Each number is 128 + 24 x the weight over its row's rms, rounded and kept within 0 to 255. Layers, rows and columns count from 0. The size above them is the row's rms in percent of the matrix's.

# layer 3 MLP down (transposed), 384x96, rms 0.16, rows 346-362, columns 0-95
size [ 99  99 114 105  95 112 105 104  96 112  99 102  86  96  97 102 100]
[[118 118 142 165 127 146 124 130 154  98 117 131 115 121 134  86 111 127 121 121 178 103 130 109 159 131 151 143  90 103 100 110 106 154 116 163 106 148 147 163 157 180  91 101 122 126 153  94 100 144  96 136 157 129 154 149 157 116 116 160 106  94 168 121 182 146 106 151 113 169 116 147 126 132 120  68 138  97 121 118 127 122 126 123 156 155 116  84 159 142 111 130 143 132 131  85]
 [115 111 147  88 123 148 139 129 112 121  91 110 102 150 139 147 139 162 119 154 120  99 182 148 153 118 164 109 157 161 154 116 102 109 165 112  86 140 126 137  89 141 164 141 120 118 124 138 182  97 125 147 129 169 109 150 163 138 146 139 151 114 119 137 150 117 143  95  97  97 126 115 133  94 164 161 123  90 110 161 134 139  97 112 115 163 121 115 124 189 118 117 143 162 161 130]
 [151 127 175 148 128 110 111 135 116 119 113 153 125 161 135 134 145 120 134 129 192 151 132 107 154 117 126 147 109 122 102 144 120 160  72 147 113 135  83 125 137 106  83 119 130 126 121  85 111 144 101 199 103 131 101 128 141 144 110 170 131 110 134 123 115 151 134 136 149 128 137  93  93 120 146  84 167 194 146 165 104 142 137 159  94 123  94 134 129 139 156 145 112 128 132 128]
 [ 76 148 109 159 134 152 127 112 121 156 114 138 149 151 100  99 133 112 152 112 112 139 123 152 143 127 201 130 107 117 122 111 128 157  73 159 119 104  71 132 144 145 122 122 107  98 152 123 121 150 125 111  90 120 181 100 153 124 133 142 150 116 105 143  91 121 126 108 117 155 131 133 156 159 148 113  87 158 133 118 104 152  70 114 158  99 129 128 158 182 134 122 130 117 118 129]
 [124 128  77 161  93 152 154 130 129 146 129 131 155  89 152 129 148 149 135 138 140  73 161 155 116 167 107 115 124 100 102 107  78 126 119 144 100 159 100 153 121 137 117 147  30 120 126 117 118  81 121 144 138 102 136  93 109 139 133 154  76 138 103 148 122 103 138 150  93 140 152 138 108 111 130 112  92 123 114 117 136 108 134 140 101 118 147 104 115 112 142 135 120 123 144 107]
 [157 139 132  97 155 137 156 113 142 137 125 116 157 137 114 137 153 107 114 167 117 140 144 132 109 130 152 156 115 104  95 146 115 139 147  61 108 170 132 104 135 154  85 138 121 111  88 144  76 152 100  91 108 139 147 166 176  99 122 117  96  92 125 123 149 128  78  81 140 116 139 137 129 149 119 147 119  77 149 108 127 108 154 141 104 132 119 153 123 112 157 154 149 102 150 105]
 [124 156 130 156 137  92 127 113 118 108 133 144 132 130 145 129  92 197 124 147 107 161 164 154 171 119 139 112 103 157  85 127 110 154 110 115 145 154 138 136 104 128  99  93 106 117  63 132 138 106 139 141 152 167 125  98 151 134 152 145 112 108 144 143 117 142 172 136 116 121 130 139 165 138 118 154  77 164 125 117 138 103 135 116 127 186 117  97 117 151 163 133  80 130 126 110]
 [123 104 137 158 111 108 119 163 178  78 159 127 145 156 121 134  98  99 140 188 138 128 173 148 147 138 130 130 135 127 148 150  88 154  88 151  91 125 114  96 106 162 172 134 126 135 113 125 118 142 116 126 134  93 163 160 117 159 117 135  83 124 163 125 154 133 127 103 140 147 123 112 107 107 135 169 130 137 154 145  89 119 108 146 142 134 120 117 195 155 108 154 113 145 106 128]
 [123 140 105 108  99 116 178 181 108 123 112  97 198 109 115 137 121 137 157 144  85 144 128 135 130 170 102 141 125  87 125 106 136 151 169 113 152 128 120 132 136 121 128 125 129 146 115 133 111 139 147 107 139 140 142 148 115 150  81 128 130 113 139 160 141 116 158 161  79 182 133 114 147  86 130  88 137 164 157 152 124 107 120 166 150 135 104  83 102  86 116 118 148 131 116 122]
 [134 113 112 122 165 110 144 117 135 140 100 153 109 125 127 117 172 101 159 110  39 132 137 103 137 107 153 149 115 111 163 117 102  88 128 134 147 134 123 123 124 111 108 124  85 144 145 127 113 115 107 122 109 170  92 107 131 158 153 145 114 130 128 150 117 123 159 120 135 157 148  99 120 108 163 135 164 155 109 131 200 149 148 145 143 109 108 110 159  85 150 115 159 152 134 164]
 [145 136 156 124 137  87 106 141 158  97 133 133 101 112 148 189  98 158 138 142 105 152 123 127 121 131 183 117 126 164 154 118 138 128 136 154 166 122 126 155 121 126  99 150 111 137 144 132 136 161 121 121 125 112 145 147 131 132 102 155 141 146 107 130 108  90 106 117 106  44 118 157 170 165 126 139 114 125  79 134 154 120 105 103 116 133 145 118  59 121 157 151 113 131 137 158]
 [141 133 135  99 128  98  90 127 112 132  91 196 132 189 144 106 111 117  98 128 158 101  82 120 128 114 162 150 135 142 114 122 161 133 140 136 107 103 110 112 136 111 157 169 162  99 101 122 129 104  86 151 119 137 122 146 180 138 126 141 106 110 128 147 148 124 157 158 153 154 144 113 115 127 174 141 145 154 139 111 130 127 130 124 143 154 131 110 142  76 105 145  91  77 153 147]
 [ 95 158 114 112 114 143 149 132 115 136 128 105 112 108 152 115 142 139 138 122 149 121 129 109 179 133 131  74 173 109 131 122 161 164 136 184 128 122 116 161 153 165 130 145 129 115  96  91 105 157  88 132 125 102 116 132  97  82 141 139 185 136  88 177 163  96 129 116 115 102 134 100 122 100 138 118 115 117  89 114 104 141 101  97 105 139 143 138 136 139 134 139 129 141 121 187]
 [ 99 182 145 152 159 115  98 139 190 104 106  88 110 103 116 125 153  99 136 128 100 100 149 114 160 124 112 116 130 145 136 155 108 127  95 117 117 161 106 150 111 113 125 114 157 167 126 115 156 111 146 183 112 148 126 162  96  84 124 162 151 139 113 119 118  96  93 176 136 121 132 184 135 133 134 132 156 133 123 126 110 107 161 119 114 123 172 142 144 147 140 165 130 112 105 149]
 [143 122 135 149  86 140 127 140 117 138  94 132 168 154 145 133 150 185 103 110 101 117 123 169  75 151 143 125 127 112 132 144 172 118 119 107  88 143 111 139 138 123 147 145 128 107 116 119 170  99  73 153 123 119 161 115 128 155 131 143 119 129  65 137 116 127 146 129 138  79 146  89 130 171 141 131 166 149  93 133  80 120 124 123 134 120 140 107 183 133 140  98 120 128 153 108]
 [139 131  87 153 139 112 114 121 102 115 153  76 145  92 110 121  89 175 106 118 202 102 184  99 130 144  87 183 164 125 137 150 122 117 137 177 155 160 145 187 100 106 133 122 128 147 127 134 125 138 104 166 143 156 131 148 151  96 141 148 134 125 134 146 120 142 123 127 165 100 148 107 141 108 151 148 123 154 136 154 140 144 109 135 153 138 130 132 138 115 117 116 109 137 121 130]
 [119 108 127  84 139 135 120  96 121 102 122 168 130 132 156 165  91 113 173 128 138  85 104  83 124 143  95 162 136 157 125  97 123 133  89 164 139 128 129 111 100  80  70 123 121  90 139 118 140 115 125  78 110 118 137 153 174 166 113 125 146  98 146 141 137 127  82 108  99 141 183 134 114  92 102 134 129 128 159 117 141 148 114 132 138 121 112 116 121 113 159 102 135 135 111 139]]
# layer 3 MLP up, 384x96, rms 0.159, rows 347-362, columns 0-95
size [101 112  95 102 114 104 100 112 100 101 108 100  98  90 114  86]
[[140 109 156 127  81 146 113 119 192 125 154 156  78  97  87 129 129 190 116 140 130 147 157 120 133 140 137  95 108  95 109 130 109 136 105  81 137 130 114 118 136 116 103 177 150 145 124 178  92 136 145 124 139 135 105 112 120 170 127 142  90 121 105 122 139 137 132 141 153 110  91 128 116 132  59 129 113 147 114  92 125 119 156 131 127 133 107 113 114 153 173 117 126 156 143 134]
 [130 101 123 138 106  91 164 114 124 134 111 135 100 135 120 133 132 175 134 141 149 134 105 153 128 114 157  73  81  68 144 130 146 116 116 131 109 131 132 124 130 125 140 109 127 130 143 144 142 115 131 144 131 160 147 164 113 144 125 124 146  69 127 159 139 116 100 138 176  92 142 122 143 113  85 139  93  96 114 151  74 121 163 107 117  84 127 115 113 172 134 156  84 142  75 138]
 [144 131 100 147 123 169 144 150 136 165 114 103 148 151 140 119 143 110 125 109 147 141 177 147  90 144 168 115  91 135 151 129 159 131 146 116 142 152 150 165 155 117 109 166 163 145 114 120 152 174 176 180 119 121 133 103 138 125 141 117  93 109 116 113 108 138 132  97 106  88  99 139 142  98  64 118  91 101 146 103 121 106  97 106 145 153 138 114 124 145 135  94 135 113 150 151]
 [172 151 120 120 100 127 102 138  76 122  86 139 131 123 130 180 135  93  76 125  96 118 103 134 151 114 147 126  90 116 133 131 121 107 170 169 119  90 134 171 131  76 159 154 124 134 130 117 120 125 147 162  56 142 114 114 132 112 159 157 145 102 126 130 115 113 121 118 121 104 145 143 103 110 128 167 102 105 127 148 160 126 123 138 135 128 148 118 149  80 128 157 146 107 129  95]
 [122 129 131 146 172 114 141 147 122 142  91 122 169 151 106 138 111 134  81 125 128 148 149 152 107  64 113 122 106 104  97 134 148 159  99  97 120 146 109  84 123  97 142 111 130  98 127 136 130 183 114 126 115 131 154 152 153 145  86 135 132 122  95 122 115 159 166 107 154 124 118 125 113 138  82 118 161 164 137 145 161 108 123 135 100 128 127 150  92 110 122 167 120 128 129  56]
 [149 115 166  91  95 155 121 131 126  84 115 128 124 149 123 115 157 123 119 137  89 110 153 104 126 169  99 134 154 129 138 135 111 119 151 132 149  96 131 104 188 120 134 107 105 107 169 115 161 112 140 141  98 165 142 114 140  90 126 172 141 141 121 120 140 129 163 145 118 119  84 126 158 109 137 122 124 163 152 153 162 122 139 112 105 144 155 140 182 127 155 163 108 103  71  87]
 [119 126 114 133 128 126  99 117 122 166 114 112 114 123 120  99 140 110 144 144 183 153 110 142 133 155 123 132 115  98 122 112 116 124 123 121 118 124  74 111 149 130 130 119 145 107  84 123 166 137 139 133 118 133 126 162  99 113  75 161  96 185 188 134 135 145 143  69  88 121 142 120 138  98 132 112 119 125 139 191 128 145  99 137 120 167 120 152 192 136  98 152 135 146 138 117]
 [106 141 108 177 106 123  80  36 143 154 109 125 112 176 134 129 115 123 115 112 145 113 120 127 142 114 103 140 119 175 118 139 118 134  74 135 133 127 156 146 131 132 152 119 124 111 151 113 141 138 132 122 146  85 123 142 138 109 111  95 131 132 115 112 125 122  82 117 133 150 152 140 110 152  97 160 134 117 116 125 130 168 130 112  89 125 194 168 125 172 121 159  92 128 138 103]
 [ 93 121  76 151 132  63 106 120 115 145 160 127 124 142 127 148 147 114 126 123 150 120 153 165 140 117 147 108 108 109 119 145 150 106 129  81 116 103 120 140 141 119  99 138 103 159  94 130 139 101 155 122 125 170 145  72 148 104 124 109 102 139  95 150 104 135  92  96 127 131  97 106 160 146  79 162 171 118 144 148 131 129 114 144 141 161 140 140 140 131 173  76 114 144 153 143]
 [149  81 103  86 117 110 138 150 110 143 127 118 130 120  86 156 142 111 138  77 154 167 123 131 138  80 155 120 135 107  99 104 132 102 121  89 161 117  92 137 137 110 121 122 115  78 117 107 115 115 141 164  78 106  96 133 127 160 185 140 109 163 145 107 172 116 153 129 165 103 127 144 105 113 133 157 157 120 140 126 132 129 135 103  86 155 137 117 148 124 152 149  87 139 139 115]
 [100  97 140 141 119 143 145 145 111 155 111 141 138 149  91 165  86 151 109 154 102 127 129  97 109 113 102 135 162  75 106 101 141 105 131 113 128 122 107 100 104 120  96 103 140 167 114 163 124 158 128 113 145 113 110 115 141  91 103  61 100 136 163 126  76 145 116 159 148 121 130 102 157 180 137 110 132 136 122 126 119 116 143 120 108 117 160 118 121  88 149 174 121 157 103 153]
 [134 114 153 120 105 160 122 118 109 134 156 138 118 102 122 141 129 189 118  74 138 130 144 135 140 163 151 130 120 117 129 156 154 143 143 119 143 120  92 108 130 187 133  94 124 147 161 108 130 152 124 136 145 121  95 156 144  99  96  75 128 155 137 122 122 115 160 155 105 113 120  98 148 144  83 130 138  82 145  76 122 152 140 104 120  80 143 158 130 144 117 121 103 121  65 107]
 [106  72  68  79 100 149 181 132  67 117 109 178 128 180 141 123 132 122  96 147 107 120 125 152 107 123 130 100 117  93 112 120 135 106 183 141 133 106 160 134 135  91 158 110 135 102 135 103 127 117  92 153 102 131  97 114 135 156 108 141 122 111 125 146 108 111 127 131 141 108 135 119 130  97 131 159 131 104 109 164 123  96 110 156 111 120 110 110 133 130 124 115  91 108 115 118]
 [106 104 139 150  83 133 151 140 138 117  97 171 159 146  74 144 130 105 101 149  87 110 140 162 181 126 117 128 155 128 169 137 103 121 117 134 144 151 150 118 122 141 121 112 105 149 156 151  89 131 149  97  99 105 141 107 178 121 108 139 110 119 139 150  95 122  98 125 151 132 173  98 128 160 127 155 133 123 143  99 109 126 128 118 122 131 159 105 115 102 180 139 184 138 153 160]
 [140 135 142 119 119 114 144 138 171 118 102 151 140 163 136 131 101  98 111  84 145 159 159 154 100 151 140  84 110 129 122 112 173 124  93 144 166 152 129 133  96 112 160 109 122 103 145 118 161 136 147  94 150 112 117 114 109  91 102 128 122 123 154 108 130 138 125 139  82 135 130 174 157 114  90 146 151 109 123 131 151 143 192  77 147 116 140 122 113  83 138 113 116  84 106 104]
 [116 121 124 162 126 156 120  92 118 144 166 165 133  72 146 122 137 154 111 112 108 130  81 139 122 101 118 100 143 137 138 116 106  82 143  98 125 156 105 110 146 148 136 153 114 168 139 128 109 141 106 129 185 107 134 131 160 134 154 141 110 117 101 169 133 149 115 190  91 117 133 113 113 156 142  80 105 126 130 153  83 138 138 165  89 168 139 147 123 125 112 137 160 154 112 147]]